config.yaml
n_layer: 9
d_model: 128
n_head: 2
n_kv_head: 2
head_dim: 64
d_mlp: 512
vocab_size: 8192
activation: "silu"
norm: "rmsnorm"
norm_place: "peri"
norm_eps: 1e-05
positions: "rope"
rope_base: 10000.0
rope_fraction: 0.5
qk_norm: false
attn_scale: 0.125
bias: "none"
tie_embeddings: false
parallel_block: false
extras: ["capped logits"]
init: "uniform"
init_std_qkv: 0.0433
init_std_o: 0.0102
init_std_up: 0.0433
init_std_down: 0.0102
optimizer: "soap_variant"
lr: 0.00945
beta1: 0.95
beta2: 0.95
weight_decay: 0.04
lr_head: 0.0116
grad_clip: 2.0
warmup_steps: 200
schedule: "wsd"
decay_fraction: 0.881
decay_shape: "linear"
final_lr_fraction: 0.0
batch_tokens: 65536
seq_len: 256
doc_mask: true
train_tokens: 146300000
steps: 2233
dataset: "wikipedia_en"
Each number is 200 + 40 x the weight over its row's rms, rounded and kept within 0 to 999. Layers, rows and columns count from 0. The size before them is the row's rms in percent of the matrix's.

# layer 3 attention query, 128x128, rms 0.168, rows 116-127, columns 0-127
081,180,197,124,176,142,225,175,304,175,239,182,220,238,198,253,108,148,211,199,206,241,205,169,240,236,230,201,201,179,241,111,264,240,252,225,244,163,181,173,203,207,217,130,256,254,177,186,177,262,113,149,201,195,238,210,227,111,221,192,258,161,221,196,207,210,163,169,114,148,158,201,162,165,208,311,188,176,273,183,197,177,228,154,237,204,207,202,203,205,282,210,177,177,238,183,211,184,170,212,183,243,163,115,165,191,199,273,271,202,225,240,213,221,251,195,214,187,202,214,235,183,170,143,227,165,233,197,151
086,177,148,242,118,198,155,219,282,197,292,154,204,224,144,143,199,147,176,236,116,201,176,211,177,191,135,234,290,188,174,131,243,207,218,217,193,222,200,220,181,196,170,279,241,165,193,189,184,163,187,187,193,205,196,136,122,226,174,139,274,218,178,264,208,208,213,195,154,188,174,145,208,133,181,147,206,185,185,149,175,240,187,181,223,221,230,152,243,159,214,207,212,171,133,135,153,198,187,146,153,214,221,200,268,194,118,187,191,194,198,228,222,145,73,221,204,203,173,215,238,257,206,230,121,206,226,196,224
085,160,219,226,209,217,199,140,216,188,93,165,244,198,227,178,236,236,177,157,204,206,207,221,232,138,245,174,170,162,216,195,250,188,182,150,204,224,198,180,127,167,177,219,222,166,268,259,254,228,168,189,254,164,251,288,233,208,158,190,233,182,214,195,153,237,161,196,192,204,210,243,212,162,281,240,275,124,203,192,226,116,192,155,205,266,220,208,180,185,172,209,237,143,202,217,58,218,209,164,204,183,245,190,153,212,162,166,231,182,251,253,128,216,270,278,239,131,132,199,205,177,185,189,236,215,174,193,149
093,279,178,195,168,218,235,237,293,179,218,167,150,222,214,160,238,184,110,210,245,163,153,242,197,183,242,238,279,247,257,232,205,195,186,143,251,134,223,160,254,250,247,185,249,259,240,173,264,215,238,198,206,203,160,236,261,188,199,254,205,154,159,108,200,178,207,181,291,146,194,211,246,214,114,168,182,272,191,171,190,220,152,213,210,195,219,197,237,149,246,208,216,202,199,173,122,211,266,164,190,209,236,291,219,171,193,284,184,215,238,185,240,234,243,223,147,161,238,212,172,216,203,226,175,193,204,140,210
087,177,268,211,157,173,230,216,228,202,215,172,242,191,210,111,200,139,230,251,218,272,228,213,166,304,148,154,203,318,213,180,157,247,202,202,173,206,215,219,158,250,294,213,179,216,182,193,200,213,198,164,184,160,287,254,139,199,157,207,247,225,258,161,128,179,199,256,255,188,192,138,214,187,243,150,241,240,204,259,180,119,197,205,88,204,217,229,209,189,246,268,236,186,201,206,134,166,188,206,190,171,151,186,190,262,220,217,227,203,165,187,185,239,201,219,191,165,223,262,274,244,234,170,208,183,214,161,189
090,158,157,192,150,154,195,161,176,214,201,221,241,190,172,245,232,163,176,157,150,242,216,188,232,190,203,202,144,205,137,209,207,197,125,221,199,137,159,217,245,112,231,179,143,257,212,155,227,202,190,219,299,217,232,241,185,261,229,266,163,252,170,168,149,137,202,243,205,168,169,199,228,161,117,220,219,189,191,219,265,208,247,187,253,181,250,260,217,188,240,237,208,152,236,171,216,199,190,245,267,197,233,58,172,95,199,181,127,189,158,169,240,172,207,233,240,207,137,186,256,220,198,239,201,208,243,218,218
085,237,124,201,152,197,244,150,273,168,155,139,190,227,176,222,241,159,240,151,222,246,235,211,223,232,187,245,189,191,180,176,162,197,235,212,193,148,221,212,113,232,251,142,158,223,182,185,194,150,143,230,214,177,180,169,266,211,171,188,141,190,203,239,180,201,226,195,180,254,205,232,112,151,165,142,227,273,188,199,143,146,215,239,251,178,188,205,216,239,153,271,114,290,209,160,240,202,189,213,239,126,170,214,252,241,169,167,269,229,173,213,141,170,142,279,238,147,235,168,209,199,163,195,231,252,128,192,184
089,181,190,152,124,82,203,152,159,236,166,174,192,233,209,235,224,222,206,206,202,223,227,259,157,229,237,225,157,163,213,170,198,186,235,241,234,248,186,180,199,217,282,159,139,227,156,151,221,232,267,217,215,237,245,264,179,212,154,214,158,201,168,224,148,154,143,179,193,169,147,231,192,120,213,239,208,174,216,201,170,240,193,295,243,148,194,170,209,214,228,231,176,144,190,208,237,211,130,300,181,268,168,176,200,291,163,202,128,154,215,172,185,269,165,211,163,196,165,220,214,263,180,275,195,249,265,212,224
094,195,173,103,120,188,196,195,141,168,205,218,261,181,183,252,204,153,185,122,200,163,201,241,227,189,130,148,181,207,180,226,217,165,266,217,156,199,228,203,226,204,185,197,189,94,118,185,187,232,251,117,195,196,181,161,204,142,162,233,204,223,153,193,218,191,232,239,297,173,191,256,220,156,160,235,200,238,161,207,213,128,181,247,201,193,222,187,207,208,242,153,227,219,201,140,233,254,263,185,111,226,226,166,167,241,271,234,238,250,226,218,220,194,231,226,187,218,234,122,165,211,304,184,175,269,211,146,185
086,210,277,133,211,211,171,272,218,172,189,180,155,205,167,153,144,193,171,172,207,192,190,219,228,126,174,262,240,271,121,203,184,225,202,284,278,159,176,147,233,133,167,94,270,150,158,168,244,186,217,129,231,230,141,198,216,149,226,202,157,187,220,187,218,276,170,201,163,222,257,210,239,236,205,188,232,201,224,236,236,206,263,162,221,170,172,253,278,154,237,223,230,197,220,228,234,193,252,228,137,174,223,220,162,266,246,185,244,192,221,173,140,186,214,199,236,212,184,222,126,173,226,172,194,200,111,186,172
080,214,197,201,182,201,216,158,263,125,171,191,224,249,182,176,235,202,218,136,132,264,178,152,209,117,135,171,188,177,213,178,226,207,234,237,183,109,217,199,152,188,198,190,248,199,205,136,181,183,199,265,242,210,178,258,209,241,225,227,159,83,203,129,214,214,254,205,196,282,216,180,282,132,237,133,96,178,215,210,143,179,213,216,124,186,153,164,173,168,167,211,147,187,248,234,180,200,241,229,242,265,260,174,163,161,224,200,222,178,255,182,143,176,211,213,248,154,172,217,212,180,232,238,178,170,197,164,257
088,230,255,182,260,214,229,194,182,253,176,257,272,197,175,134,163,190,245,164,142,174,187,205,236,225,258,236,191,263,223,208,233,193,161,142,243,130,169,201,173,186,114,203,251,228,160,182,314,207,238,174,209,161,228,155,230,200,276,218,193,243,161,250,236,188,191,209,180,194,234,206,234,136,173,183,232,228,218,197,153,143,210,199,196,239,159,168,223,207,157,191,197,214,225,267,190,245,272,166,191,175,129,134,235,160,108,265,210,266,269,171,134,216,167,206,151,183,167,253,129,240,191,233,198,222,185,246,244
# layer 3 attention key, 128x128, rms 0.183, rows 116-127, columns 0-127
083,118,177,214,192,230,156,232,102,153,192,174,154,166,159,245,173,206,197,221,159,208,228,212,242,187,127,191,208,185,167,178,166,195,234,217,134,191,194,197,259,159,200,195,163,187,228,234,210,273,149,214,230,199,206,192,208,195,139,168,136,166,184,130,213,259,144,215,230,136,175,155,204,177,167,86,145,300,211,159,163,179,223,197,237,169,140,210,169,147,139,199,212,253,206,192,184,249,233,262,228,136,214,201,244,187,235,202,144,259,257,197,152,131,183,236,157,162,164,277,192,218,204,225,103,179,168,187,204
079,210,210,196,209,157,171,182,164,206,184,220,181,201,254,252,197,171,235,225,185,190,167,159,153,153,242,130,148,172,184,239,211,195,204,192,175,160,173,201,189,165,203,238,168,231,175,212,175,220,205,217,267,229,153,313,251,167,171,176,141,148,181,133,213,268,254,219,228,212,226,163,148,284,203,241,205,206,175,247,186,171,246,232,234,190,172,326,237,261,200,217,173,272,216,213,246,210,265,248,268,278,143,112,249,177,120,239,137,182,212,157,227,162,249,191,196,246,216,227,194,126,194,209,213,219,188,263,192
080,210,251,177,205,243,225,204,210,166,210,256,164,264,199,204,212,115,137,181,130,139,161,158,183,168,129,234,214,215,195,162,157,218,203,202,163,202,224,196,190,148,202,118,144,171,198,117,122,165,233,221,253,227,167,166,198,147,233,186,247,146,161,217,209,218,265,123,179,190,99,236,143,180,131,264,182,161,222,136,220,254,262,215,153,156,246,134,250,230,256,191,189,278,205,170,219,191,177,185,242,109,239,211,215,200,180,239,186,236,156,197,265,188,152,169,184,234,198,176,245,218,184,176,168,195,213,211,176
098,199,217,235,198,207,215,224,181,168,206,260,174,247,160,154,213,142,263,190,153,168,259,162,202,330,176,188,110,185,159,204,204,252,181,138,195,218,248,221,161,168,186,241,234,200,180,295,193,151,122,160,131,196,245,195,171,174,252,207,230,207,141,244,225,236,193,159,205,225,182,273,201,207,238,154,178,130,194,175,139,268,259,183,203,211,177,214,197,260,189,260,176,194,177,192,227,163,172,208,219,159,288,156,146,176,162,152,211,228,179,205,167,243,267,186,295,231,175,156,205,163,177,203,251,220,236,257,178
078,104,223,183,292,228,160,138,269,195,147,217,213,216,171,240,99,251,121,153,222,151,231,204,204,201,189,284,135,218,197,223,252,219,162,273,247,218,232,226,194,196,253,225,215,185,203,145,214,195,209,165,124,188,134,194,197,189,252,228,212,163,196,248,212,186,132,200,234,209,234,160,219,153,208,206,142,225,212,173,217,217,235,245,142,203,176,188,209,177,159,179,117,219,172,192,233,170,239,209,222,175,236,162,228,169,255,289,187,130,165,138,210,125,155,211,225,193,150,161,143,194,237,175,201,208,247,167,272
083,165,169,229,258,172,201,223,207,164,192,206,180,223,161,181,212,142,203,235,200,239,131,220,222,223,240,212,228,165,243,210,218,224,196,203,212,146,237,241,201,275,234,164,151,147,210,253,184,271,165,238,195,249,141,145,188,179,214,158,197,236,211,268,211,188,166,293,179,223,176,170,150,163,238,172,218,208,219,216,183,221,237,262,108,154,201,204,179,220,190,223,245,300,184,150,186,158,125,146,210,318,163,295,191,185,176,180,218,134,249,299,148,208,192,185,161,162,138,246,135,187,172,203,169,216,160,223,216
087,218,171,150,119,196,147,155,211,187,156,277,193,193,178,260,166,149,224,181,202,188,204,238,201,180,164,249,229,233,168,152,170,219,241,186,173,230,150,134,208,264,160,159,251,176,274,163,180,195,235,154,131,228,216,244,200,226,281,225,230,173,250,208,178,185,201,195,237,243,228,131,241,214,165,235,207,237,236,224,215,216,244,156,211,187,203,152,228,221,252,211,231,178,230,253,136,172,189,169,185,206,201,191,194,73,149,198,131,155,216,236,198,216,162,121,272,179,122,218,203,208,210,228,148,158,208,296,289
085,232,192,259,212,225,155,208,164,171,198,191,247,212,201,240,198,241,196,208,161,258,222,152,225,184,222,221,179,233,225,229,221,247,168,217,155,172,199,151,225,231,295,187,222,167,246,262,166,95,174,200,183,282,107,156,137,286,193,193,268,180,163,188,183,210,171,270,186,206,188,105,234,174,211,217,215,242,191,170,186,128,80,229,192,223,185,232,189,168,212,226,235,267,199,194,126,231,157,221,207,192,254,278,197,142,138,184,222,169,189,188,189,234,233,195,226,223,160,175,214,204,216,246,164,174,191,276,119
089,207,238,186,211,257,229,145,247,169,183,171,231,246,167,215,184,227,182,210,140,236,165,188,172,211,256,256,255,251,227,132,191,297,211,176,228,188,220,185,200,165,209,214,232,255,284,167,257,210,230,208,100,235,248,256,205,235,137,151,215,165,258,217,189,262,190,198,125,232,130,246,221,138,249,174,167,136,215,219,254,179,182,204,224,194,127,211,235,225,170,209,158,227,185,170,238,220,179,229,284,256,125,184,173,184,224,172,145,119,165,248,196,203,163,158,145,179,216,259,206,203,190,165,145,216,186,236,137
073,220,152,174,183,220,289,169,202,239,188,213,191,151,221,231,236,187,232,158,284,214,240,167,196,245,134,145,131,170,235,240,142,198,232,139,157,273,180,280,156,212,195,182,174,230,230,161,195,188,251,251,129,208,250,205,264,239,202,231,246,160,235,212,213,205,200,183,210,199,130,209,195,161,240,245,216,146,162,184,213,182,205,192,152,254,237,169,93,203,189,177,154,119,123,213,166,231,211,181,213,206,196,243,163,190,198,138,149,113,191,173,232,141,123,187,192,177,142,177,256,234,179,226,187,276,255,194,202
077,198,210,202,183,185,235,222,171,235,179,167,198,209,181,160,222,208,173,212,187,153,242,227,146,293,240,215,206,261,149,271,202,185,283,181,293,152,186,188,225,188,216,152,98,262,194,177,189,257,208,160,214,180,215,197,229,216,228,175,188,272,191,174,153,168,153,262,233,208,240,208,107,118,182,211,160,195,227,196,179,233,251,122,196,258,232,254,257,190,113,192,248,192,138,310,170,131,199,176,180,218,213,170,190,209,130,234,216,206,190,204,231,220,222,212,158,206,238,202,214,241,180,198,103,217,139,208,164
085,206,198,247,171,224,233,240,270,156,238,192,221,126,197,210,151,120,160,213,193,214,154,105,161,215,211,185,183,214,173,200,190,290,194,232,171,243,162,280,229,242,293,164,193,205,235,172,284,246,197,217,240,219,128,228,150,162,154,275,251,185,180,174,205,267,209,231,190,244,232,227,195,211,234,231,271,183,233,210,192,185,217,151,205,122,264,210,197,223,248,211,221,188,147,198,214,140,210,232,220,252,290,243,193,159,242,262,187,208,241,177,227,243,134,213,214,203,195,223,216,229,195,130,126,207,174,126,198
# layer 3 attention value, 128x128, rms 0.189, rows 64-79, columns 0-127
095,162,202,244,244,262,173,230,191,220,290,184,163,184,175,257,233,223,221,175,230,175,195,148,260,151,140,189,199,261,211,175,217,182,183,281,169,215,212,197,227,235,227,201,192,101,222,296,178,183,216,253,237,132,185,194,136,203,281,131,196,208,252,199,295,230,218,191,215,246,199,210,162,171,199,234,164,207,152,149,213,211,213,213,180,163,141,268,185,156,237,151,206,210,196,312,164,187,223,157,165,193,220,215,186,211,235,274,224,240,246,230,205,156,247,238,194,162,208,236,143,266,203,241,207,216,120,198,272
087,164,223,258,196,234,147,167,178,287,189,228,201,178,251,157,333,218,200,213,144,120,131,206,185,140,198,209,196,257,182,150,255,197,182,209,161,177,196,140,214,242,258,222,220,165,202,200,207,159,276,224,255,171,127,219,165,277,238,235,240,168,193,199,153,205,204,170,235,205,207,125,131,221,235,279,201,174,210,169,225,144,165,233,143,158,181,150,123,195,209,219,241,216,246,176,213,176,231,176,198,167,252,235,220,232,188,167,183,197,145,201,198,178,159,228,209,155,217,264,160,273,178,212,215,188,218,305,197
098,220,176,214,270,269,108,205,203,214,175,217,180,175,219,246,129,228,184,210,236,193,167,143,217,149,183,226,234,206,241,169,215,201,214,269,168,237,262,177,272,140,179,95,213,254,221,193,193,169,175,212,258,177,238,162,241,184,140,211,212,203,275,162,213,158,176,221,202,241,231,179,162,255,201,258,140,189,205,206,199,232,178,217,234,170,222,97,259,117,238,193,218,252,250,230,220,297,223,233,207,181,117,232,178,165,241,155,252,194,237,278,242,193,217,242,233,207,189,204,197,190,238,256,157,157,228,248,167
097,173,218,230,175,203,216,232,198,272,192,207,251,240,250,129,184,255,239,179,216,184,164,141,193,184,207,202,197,219,201,179,213,207,245,215,190,262,135,184,190,206,167,160,184,223,200,183,244,223,101,224,213,193,225,230,181,129,246,143,233,176,239,162,134,143,246,155,188,230,153,178,132,223,258,229,201,254,206,205,180,140,272,207,260,202,174,139,134,145,255,244,168,202,82,237,211,211,156,240,242,221,179,180,191,125,264,162,249,211,221,263,174,267,174,208,181,139,179,210,145,249,164,246,282,209,237,182,164
106,241,164,160,190,253,225,154,151,254,238,222,234,175,157,163,142,193,209,180,175,299,196,78,189,175,216,203,187,231,242,272,211,165,218,160,202,208,197,221,184,138,158,95,219,206,240,170,229,209,271,210,223,184,139,162,143,202,262,307,227,141,197,192,214,164,134,238,252,222,237,163,234,216,201,195,220,321,206,150,201,181,145,208,204,219,201,127,220,204,237,171,198,272,223,238,189,222,190,199,190,210,192,206,183,243,226,216,259,211,244,252,174,232,188,236,165,248,156,184,145,256,147,176,253,182,222,189,199
100,176,327,176,241,239,192,158,225,194,222,194,225,121,213,266,212,252,128,266,183,284,120,116,199,174,181,197,204,178,219,212,160,196,265,120,185,204,253,224,207,185,159,148,223,171,199,179,181,149,148,165,163,252,222,234,236,235,198,309,250,228,221,180,172,195,87,248,187,182,195,212,210,180,217,159,185,197,187,201,164,183,245,130,234,219,198,205,180,179,184,229,199,228,257,176,162,130,208,149,180,203,148,260,243,194,167,169,199,192,211,185,169,256,209,200,200,158,211,180,121,263,228,255,243,207,171,158,200
107,168,175,202,241,232,205,207,179,248,191,242,234,205,161,193,204,213,188,113,213,217,241,182,140,181,207,139,168,322,171,279,186,234,203,180,185,204,234,209,248,132,195,170,214,200,206,224,218,211,282,219,249,160,194,111,143,120,218,210,239,257,186,245,221,171,167,182,116,163,259,180,242,161,209,173,255,137,267,178,159,146,203,262,240,224,184,220,163,169,245,223,145,117,236,197,220,229,192,223,163,221,198,175,213,185,226,173,165,170,163,213,165,288,258,140,186,233,190,186,201,98,232,256,195,174,213,234,166
094,198,240,296,110,262,226,221,150,229,251,219,205,127,204,181,239,210,201,217,148,165,187,172,250,225,113,150,211,193,162,165,250,224,197,225,167,200,203,203,240,196,187,251,192,204,199,180,142,186,262,153,210,176,128,211,231,227,176,303,233,238,158,143,223,128,232,188,161,218,260,173,124,192,227,227,219,167,278,154,187,232,180,229,297,203,194,160,180,136,135,159,214,156,170,145,195,250,238,151,193,155,208,137,166,142,245,178,142,190,211,221,188,231,164,230,212,223,222,134,222,158,206,139,200,185,243,194,174
094,201,156,111,265,218,199,233,154,159,184,238,336,214,238,214,126,244,256,172,219,130,160,174,190,187,199,247,233,275,209,185,175,172,227,166,217,221,183,199,224,164,199,173,151,202,132,255,227,214,155,169,133,197,218,155,138,165,234,218,258,171,199,164,167,216,193,137,232,59,223,146,147,200,225,187,196,268,184,210,184,160,210,242,232,188,257,192,156,172,191,275,232,262,173,201,172,185,195,199,188,165,153,168,257,242,169,227,168,231,217,153,224,156,208,176,203,162,194,208,235,196,178,236,169,203,176,139,133
117,208,269,202,230,122,221,149,198,193,179,224,219,184,279,148,287,241,151,198,147,162,162,231,226,184,168,200,230,192,187,245,170,186,243,199,216,137,138,153,210,144,184,157,188,185,112,227,175,230,215,222,203,314,184,265,253,201,177,155,210,220,189,204,195,215,201,182,187,175,214,183,168,223,237,222,178,151,246,195,247,247,196,140,208,209,152,188,174,178,185,158,155,197,187,198,159,192,251,206,263,189,198,171,208,156,86,148,114,242,184,168,189,250,190,214,243,169,215,190,256,289,233,161,283,135,264,141,177
095,187,173,222,193,192,161,228,239,147,234,147,228,152,150,200,204,191,206,199,247,226,278,140,136,262,206,280,196,167,168,198,195,167,191,179,203,197,216,93,136,235,225,255,192,222,256,130,196,230,183,206,216,224,225,244,215,241,151,160,190,191,223,231,192,181,138,237,242,141,143,176,193,194,227,210,114,264,254,199,163,180,146,240,226,204,244,172,212,262,279,158,262,180,164,186,206,205,202,240,173,171,213,195,212,320,185,190,187,253,299,208,223,154,133,188,220,232,246,240,223,234,292,185,214,229,217,243,220
099,261,202,242,167,185,175,219,193,179,200,167,184,186,191,195,165,128,123,238,179,274,203,267,149,201,289,151,253,188,206,187,144,205,235,189,219,136,150,184,131,237,212,240,189,209,235,199,177,205,211,237,209,164,167,192,227,242,230,261,203,262,192,240,244,180,175,264,267,208,194,220,192,231,205,215,159,225,230,144,183,253,199,132,181,193,182,193,195,183,202,237,177,205,214,218,232,185,177,188,178,245,206,119,182,237,210,125,149,218,266,250,187,172,260,251,207,224,259,82,119,210,120,218,234,207,329,221,199
105,220,273,187,263,213,216,169,233,212,202,216,198,256,258,178,171,233,157,154,181,234,201,234,190,184,157,129,241,274,153,158,199,211,238,199,200,233,186,215,214,205,197,204,209,186,172,253,138,201,147,202,204,297,160,188,180,226,186,161,198,151,215,172,196,232,232,189,272,197,141,171,161,197,220,166,220,187,201,164,188,246,263,175,164,177,234,232,119,132,225,205,270,174,150,193,276,227,225,99,246,162,140,246,298,212,137,119,219,232,193,212,219,196,80,184,209,239,219,240,258,170,168,235,242,162,206,154,183
093,242,212,137,241,142,229,126,135,254,250,262,139,125,253,187,257,210,193,231,234,285,242,201,189,145,210,228,234,253,205,171,141,219,159,256,199,181,185,240,155,233,280,222,163,170,240,245,144,234,180,193,254,180,199,144,195,234,198,184,227,150,177,245,198,174,268,214,193,267,202,208,254,235,222,206,235,174,219,187,216,198,277,214,201,216,252,149,162,263,133,118,210,177,204,199,184,242,223,123,214,243,223,198,188,173,153,126,189,129,181,182,174,218,238,186,173,249,253,162,206,178,197,106,219,196,167,205,167
107,244,298,246,143,196,213,201,224,209,268,221,243,190,229,142,217,157,177,233,209,150,152,149,189,190,156,215,117,138,256,270,228,191,199,234,211,245,193,163,186,247,131,128,156,220,237,222,267,215,208,187,199,188,229,214,124,230,293,227,208,179,200,130,226,129,254,230,234,198,177,162,187,214,207,240,191,253,206,209,173,183,242,236,225,220,153,183,206,145,246,215,222,205,231,271,207,204,280,171,272,190,122,147,147,254,196,184,207,178,222,274,249,171,142,211,229,204,188,206,199,195,162,237,167,248,266,183,137
094,192,164,228,167,158,242,153,231,223,223,218,251,221,186,171,182,226,213,220,172,122,189,134,138,170,152,189,245,223,133,166,204,160,169,150,219,198,208,216,163,171,220,249,257,204,184,231,133,89,218,163,229,263,288,273,223,215,128,178,202,177,280,217,200,207,222,131,200,182,212,246,244,180,265,204,237,192,149,200,260,175,197,167,160,234,141,164,166,252,254,152,221,218,204,207,162,201,238,258,194,181,223,182,221,253,150,150,227,260,154,160,272,138,215,105,195,219,207,264,210,210,264,232,233,214,219,216,174
# layer 3 attention output (transposed), 128x128, rms 0.171, rows 64-78, columns 0-127
101,302,174,191,210,214,174,168,199,136,276,214,259,170,204,220,208,206,241,207,209,246,194,143,218,170,203,194,149,146,166,275,259,287,123,182,175,228,265,268,175,246,162,194,292,170,247,208,275,213,199,151,242,190,181,210,224,232,197,214,144,187,224,239,270,252,214,191,246,141,197,285,199,202,189,171,169,188,166,269,221,243,139,165,237,152,201,227,216,149,138,195,214,261,229,253,197,145,222,165,194,178,219,187,225,266,191,188,229,250,186,253,222,171,170,214,231,211,148,222,219,172,276,224,190,176,187,288,213
097,216,176,173,214,210,164,179,202,188,190,259,211,257,149,87,296,189,171,212,213,147,197,148,189,226,176,321,210,251,133,288,218,212,203,148,142,231,234,202,196,222,212,169,223,211,220,238,235,142,261,229,122,245,183,194,189,134,263,188,172,169,149,285,218,186,243,158,217,206,238,223,228,249,150,193,165,192,162,177,194,232,128,215,204,190,142,232,127,146,243,139,253,187,262,179,200,255,245,178,179,228,245,185,188,177,119,224,197,214,258,204,239,199,196,210,234,147,203,231,252,207,234,196,217,171,176,232,215
096,245,225,184,259,222,155,204,299,248,291,142,239,191,232,280,162,181,226,227,191,187,133,234,249,192,174,188,228,167,222,216,218,198,154,217,165,224,172,221,242,269,185,162,196,217,263,181,268,139,153,224,179,184,182,188,215,213,193,204,219,166,201,158,156,219,167,209,205,169,151,220,207,192,160,179,105,304,172,178,193,232,193,179,179,213,251,210,270,217,178,201,227,122,202,247,212,205,223,154,194,213,205,163,172,157,261,172,189,142,176,210,309,223,222,166,170,194,168,195,180,288,289,143,112,193,184,147,238
101,248,191,158,222,106,149,221,180,241,225,274,242,237,206,197,182,224,233,152,188,150,103,223,197,159,256,245,142,174,236,242,199,156,267,173,171,228,230,238,236,231,168,202,219,190,218,141,184,230,140,243,137,232,213,182,222,286,176,229,161,182,199,204,234,241,253,210,204,172,257,187,230,194,195,183,177,328,192,142,160,197,183,190,211,255,239,253,209,206,214,188,249,175,179,168,234,176,201,215,219,208,237,268,284,191,214,208,152,226,208,216,202,180,148,169,151,151,235,205,110,187,147,163,235,284,243,227,121
100,140,173,162,218,204,185,250,198,236,174,215,207,198,174,245,161,245,251,218,166,239,206,139,273,212,170,225,158,205,194,208,290,229,178,243,169,263,209,220,223,197,180,279,207,185,129,214,138,162,187,236,136,159,145,272,157,206,248,219,203,193,239,260,255,146,214,177,227,173,184,197,173,166,238,199,94,220,178,80,244,167,255,242,181,224,183,84,197,181,228,191,177,196,209,191,158,210,164,168,225,168,202,240,179,177,223,232,223,177,151,294,277,173,211,235,227,209,218,182,184,235,227,212,115,236,210,254,232
105,179,221,217,165,256,199,188,189,238,214,82,139,157,203,208,238,209,247,170,141,215,214,208,218,197,113,179,273,197,199,225,226,253,281,236,138,204,189,213,210,149,211,244,158,192,183,151,227,181,176,224,222,234,221,182,173,250,166,237,201,212,224,215,184,180,154,237,155,210,192,193,194,193,217,192,189,176,222,92,144,182,195,139,168,229,273,192,182,144,248,216,203,181,292,164,146,91,235,167,220,244,156,224,271,219,173,108,183,263,180,152,264,188,181,150,228,262,188,166,196,208,168,194,118,148,194,172,178
101,177,261,198,241,135,181,193,251,184,218,156,285,265,176,155,152,149,208,272,235,223,171,174,184,200,240,203,194,171,186,186,150,235,159,245,252,184,229,200,170,189,187,222,169,210,243,231,201,165,208,155,156,205,225,196,229,187,260,235,207,181,247,274,182,141,239,225,191,181,202,179,136,196,175,102,178,226,221,189,186,177,245,205,174,215,193,205,194,194,256,219,189,186,182,144,86,199,117,162,129,201,237,93,242,144,206,248,243,175,64,159,247,163,158,182,250,181,210,161,216,219,161,208,183,237,264,236,206
095,205,237,230,121,184,171,196,254,101,232,215,192,151,189,113,265,168,174,231,218,116,183,217,172,235,181,233,161,232,173,227,221,206,217,214,142,144,168,171,90,213,172,247,198,259,150,224,244,159,207,228,124,209,188,252,193,254,166,175,260,203,182,215,229,234,241,170,150,168,229,204,168,285,146,198,128,225,243,243,245,223,201,227,192,225,205,224,212,186,220,154,219,194,155,202,142,211,221,249,250,246,245,181,205,156,164,197,235,127,250,219,273,200,203,178,190,260,161,215,203,125,197,130,167,175,166,191,124
100,189,166,168,181,191,241,178,191,242,152,187,266,174,231,248,169,132,268,250,187,125,125,177,189,129,197,262,215,190,207,249,202,168,297,186,238,180,130,238,218,185,155,201,185,191,217,199,201,214,218,163,117,187,220,234,187,231,209,159,210,250,240,211,242,233,213,222,208,229,120,184,261,191,265,205,143,186,171,140,189,198,212,206,216,190,153,244,177,202,272,268,215,172,172,167,253,172,215,209,201,158,153,89,199,196,207,241,186,225,232,81,211,162,139,296,160,244,202,257,205,187,212,219,183,203,256,228,245
109,267,270,274,195,204,184,124,230,184,160,238,165,199,218,119,277,232,160,170,153,195,195,219,181,222,135,220,156,226,185,261,191,185,265,165,235,245,148,167,233,200,219,210,232,186,200,250,175,252,176,219,139,223,270,185,145,151,150,187,312,247,255,154,161,150,180,168,196,186,176,168,208,247,229,201,230,208,235,246,235,240,168,177,199,253,166,262,201,112,194,159,200,172,158,166,150,102,176,208,213,148,196,186,189,172,152,193,223,158,207,123,214,241,119,241,157,192,170,144,183,194,210,184,148,208,170,202,216
094,209,151,123,135,203,240,252,162,166,232,228,135,206,200,225,147,190,191,209,178,251,232,162,242,183,213,237,283,191,229,209,142,159,205,169,164,194,198,178,248,204,259,122,142,147,224,221,222,163,221,184,254,162,254,245,188,190,243,151,332,233,158,217,228,265,204,156,258,107,145,201,151,197,258,240,205,212,206,148,177,179,176,205,215,147,233,214,170,200,243,162,184,187,175,219,186,203,285,219,187,216,198,272,192,180,241,264,189,214,214,196,181,180,240,141,203,136,207,286,278,186,171,150,183,200,193,257,191
102,241,150,254,177,251,153,242,228,207,273,131,210,188,189,176,249,212,130,204,208,172,200,209,307,256,184,139,244,201,172,215,168,171,153,154,153,270,192,239,214,227,291,240,153,185,195,172,199,262,184,221,223,173,152,208,247,196,191,201,285,192,169,193,209,242,212,213,193,238,227,161,165,193,187,249,169,147,149,119,289,147,276,193,172,191,167,231,240,156,179,215,188,185,199,287,212,192,117,212,214,217,191,218,192,226,228,178,216,198,291,274,195,168,200,171,203,163,239,97,205,223,187,237,244,155,201,216,174
105,223,196,152,229,179,157,199,176,250,210,281,159,194,194,204,160,157,210,147,201,191,186,265,137,183,101,277,189,173,115,220,207,181,222,203,249,234,207,209,208,173,186,205,232,149,109,259,179,122,148,236,146,227,207,218,187,184,200,162,212,149,209,220,209,173,246,196,195,242,209,214,188,247,184,206,198,142,152,117,176,204,159,184,250,164,216,253,182,268,212,203,200,132,181,236,236,162,237,238,159,171,182,96,242,184,186,138,146,151,220,98,228,232,219,127,185,221,190,152,208,115,183,243,260,226,189,174,197
095,195,157,180,214,181,268,107,248,171,168,234,149,252,206,77,222,180,212,188,265,251,200,205,245,130,206,200,149,234,197,227,218,263,177,199,218,227,196,214,221,136,218,170,183,177,143,186,130,245,202,192,214,181,217,220,202,224,210,202,195,213,175,186,216,107,222,148,195,232,193,273,204,242,287,211,265,189,263,121,164,161,250,234,170,227,187,202,164,214,201,231,260,194,229,229,200,229,217,207,196,205,259,209,178,228,220,202,229,171,284,218,214,245,261,207,228,289,159,147,156,121,254,180,261,231,244,154,142
106,180,167,216,171,149,174,268,205,245,286,233,290,255,203,208,205,182,183,209,165,132,229,170,210,238,185,225,188,145,238,228,246,197,277,165,174,263,200,239,279,230,137,167,190,265,196,166,261,162,119,208,183,213,212,128,139,211,146,194,220,210,185,206,228,185,209,217,248,175,227,174,231,193,269,271,136,246,179,219,228,263,206,252,217,168,230,217,211,200,231,170,160,264,219,180,201,146,208,203,290,161,204,193,164,252,166,179,174,220,190,263,283,199,246,187,249,226,263,198,197,155,226,238,233,278,266,214,174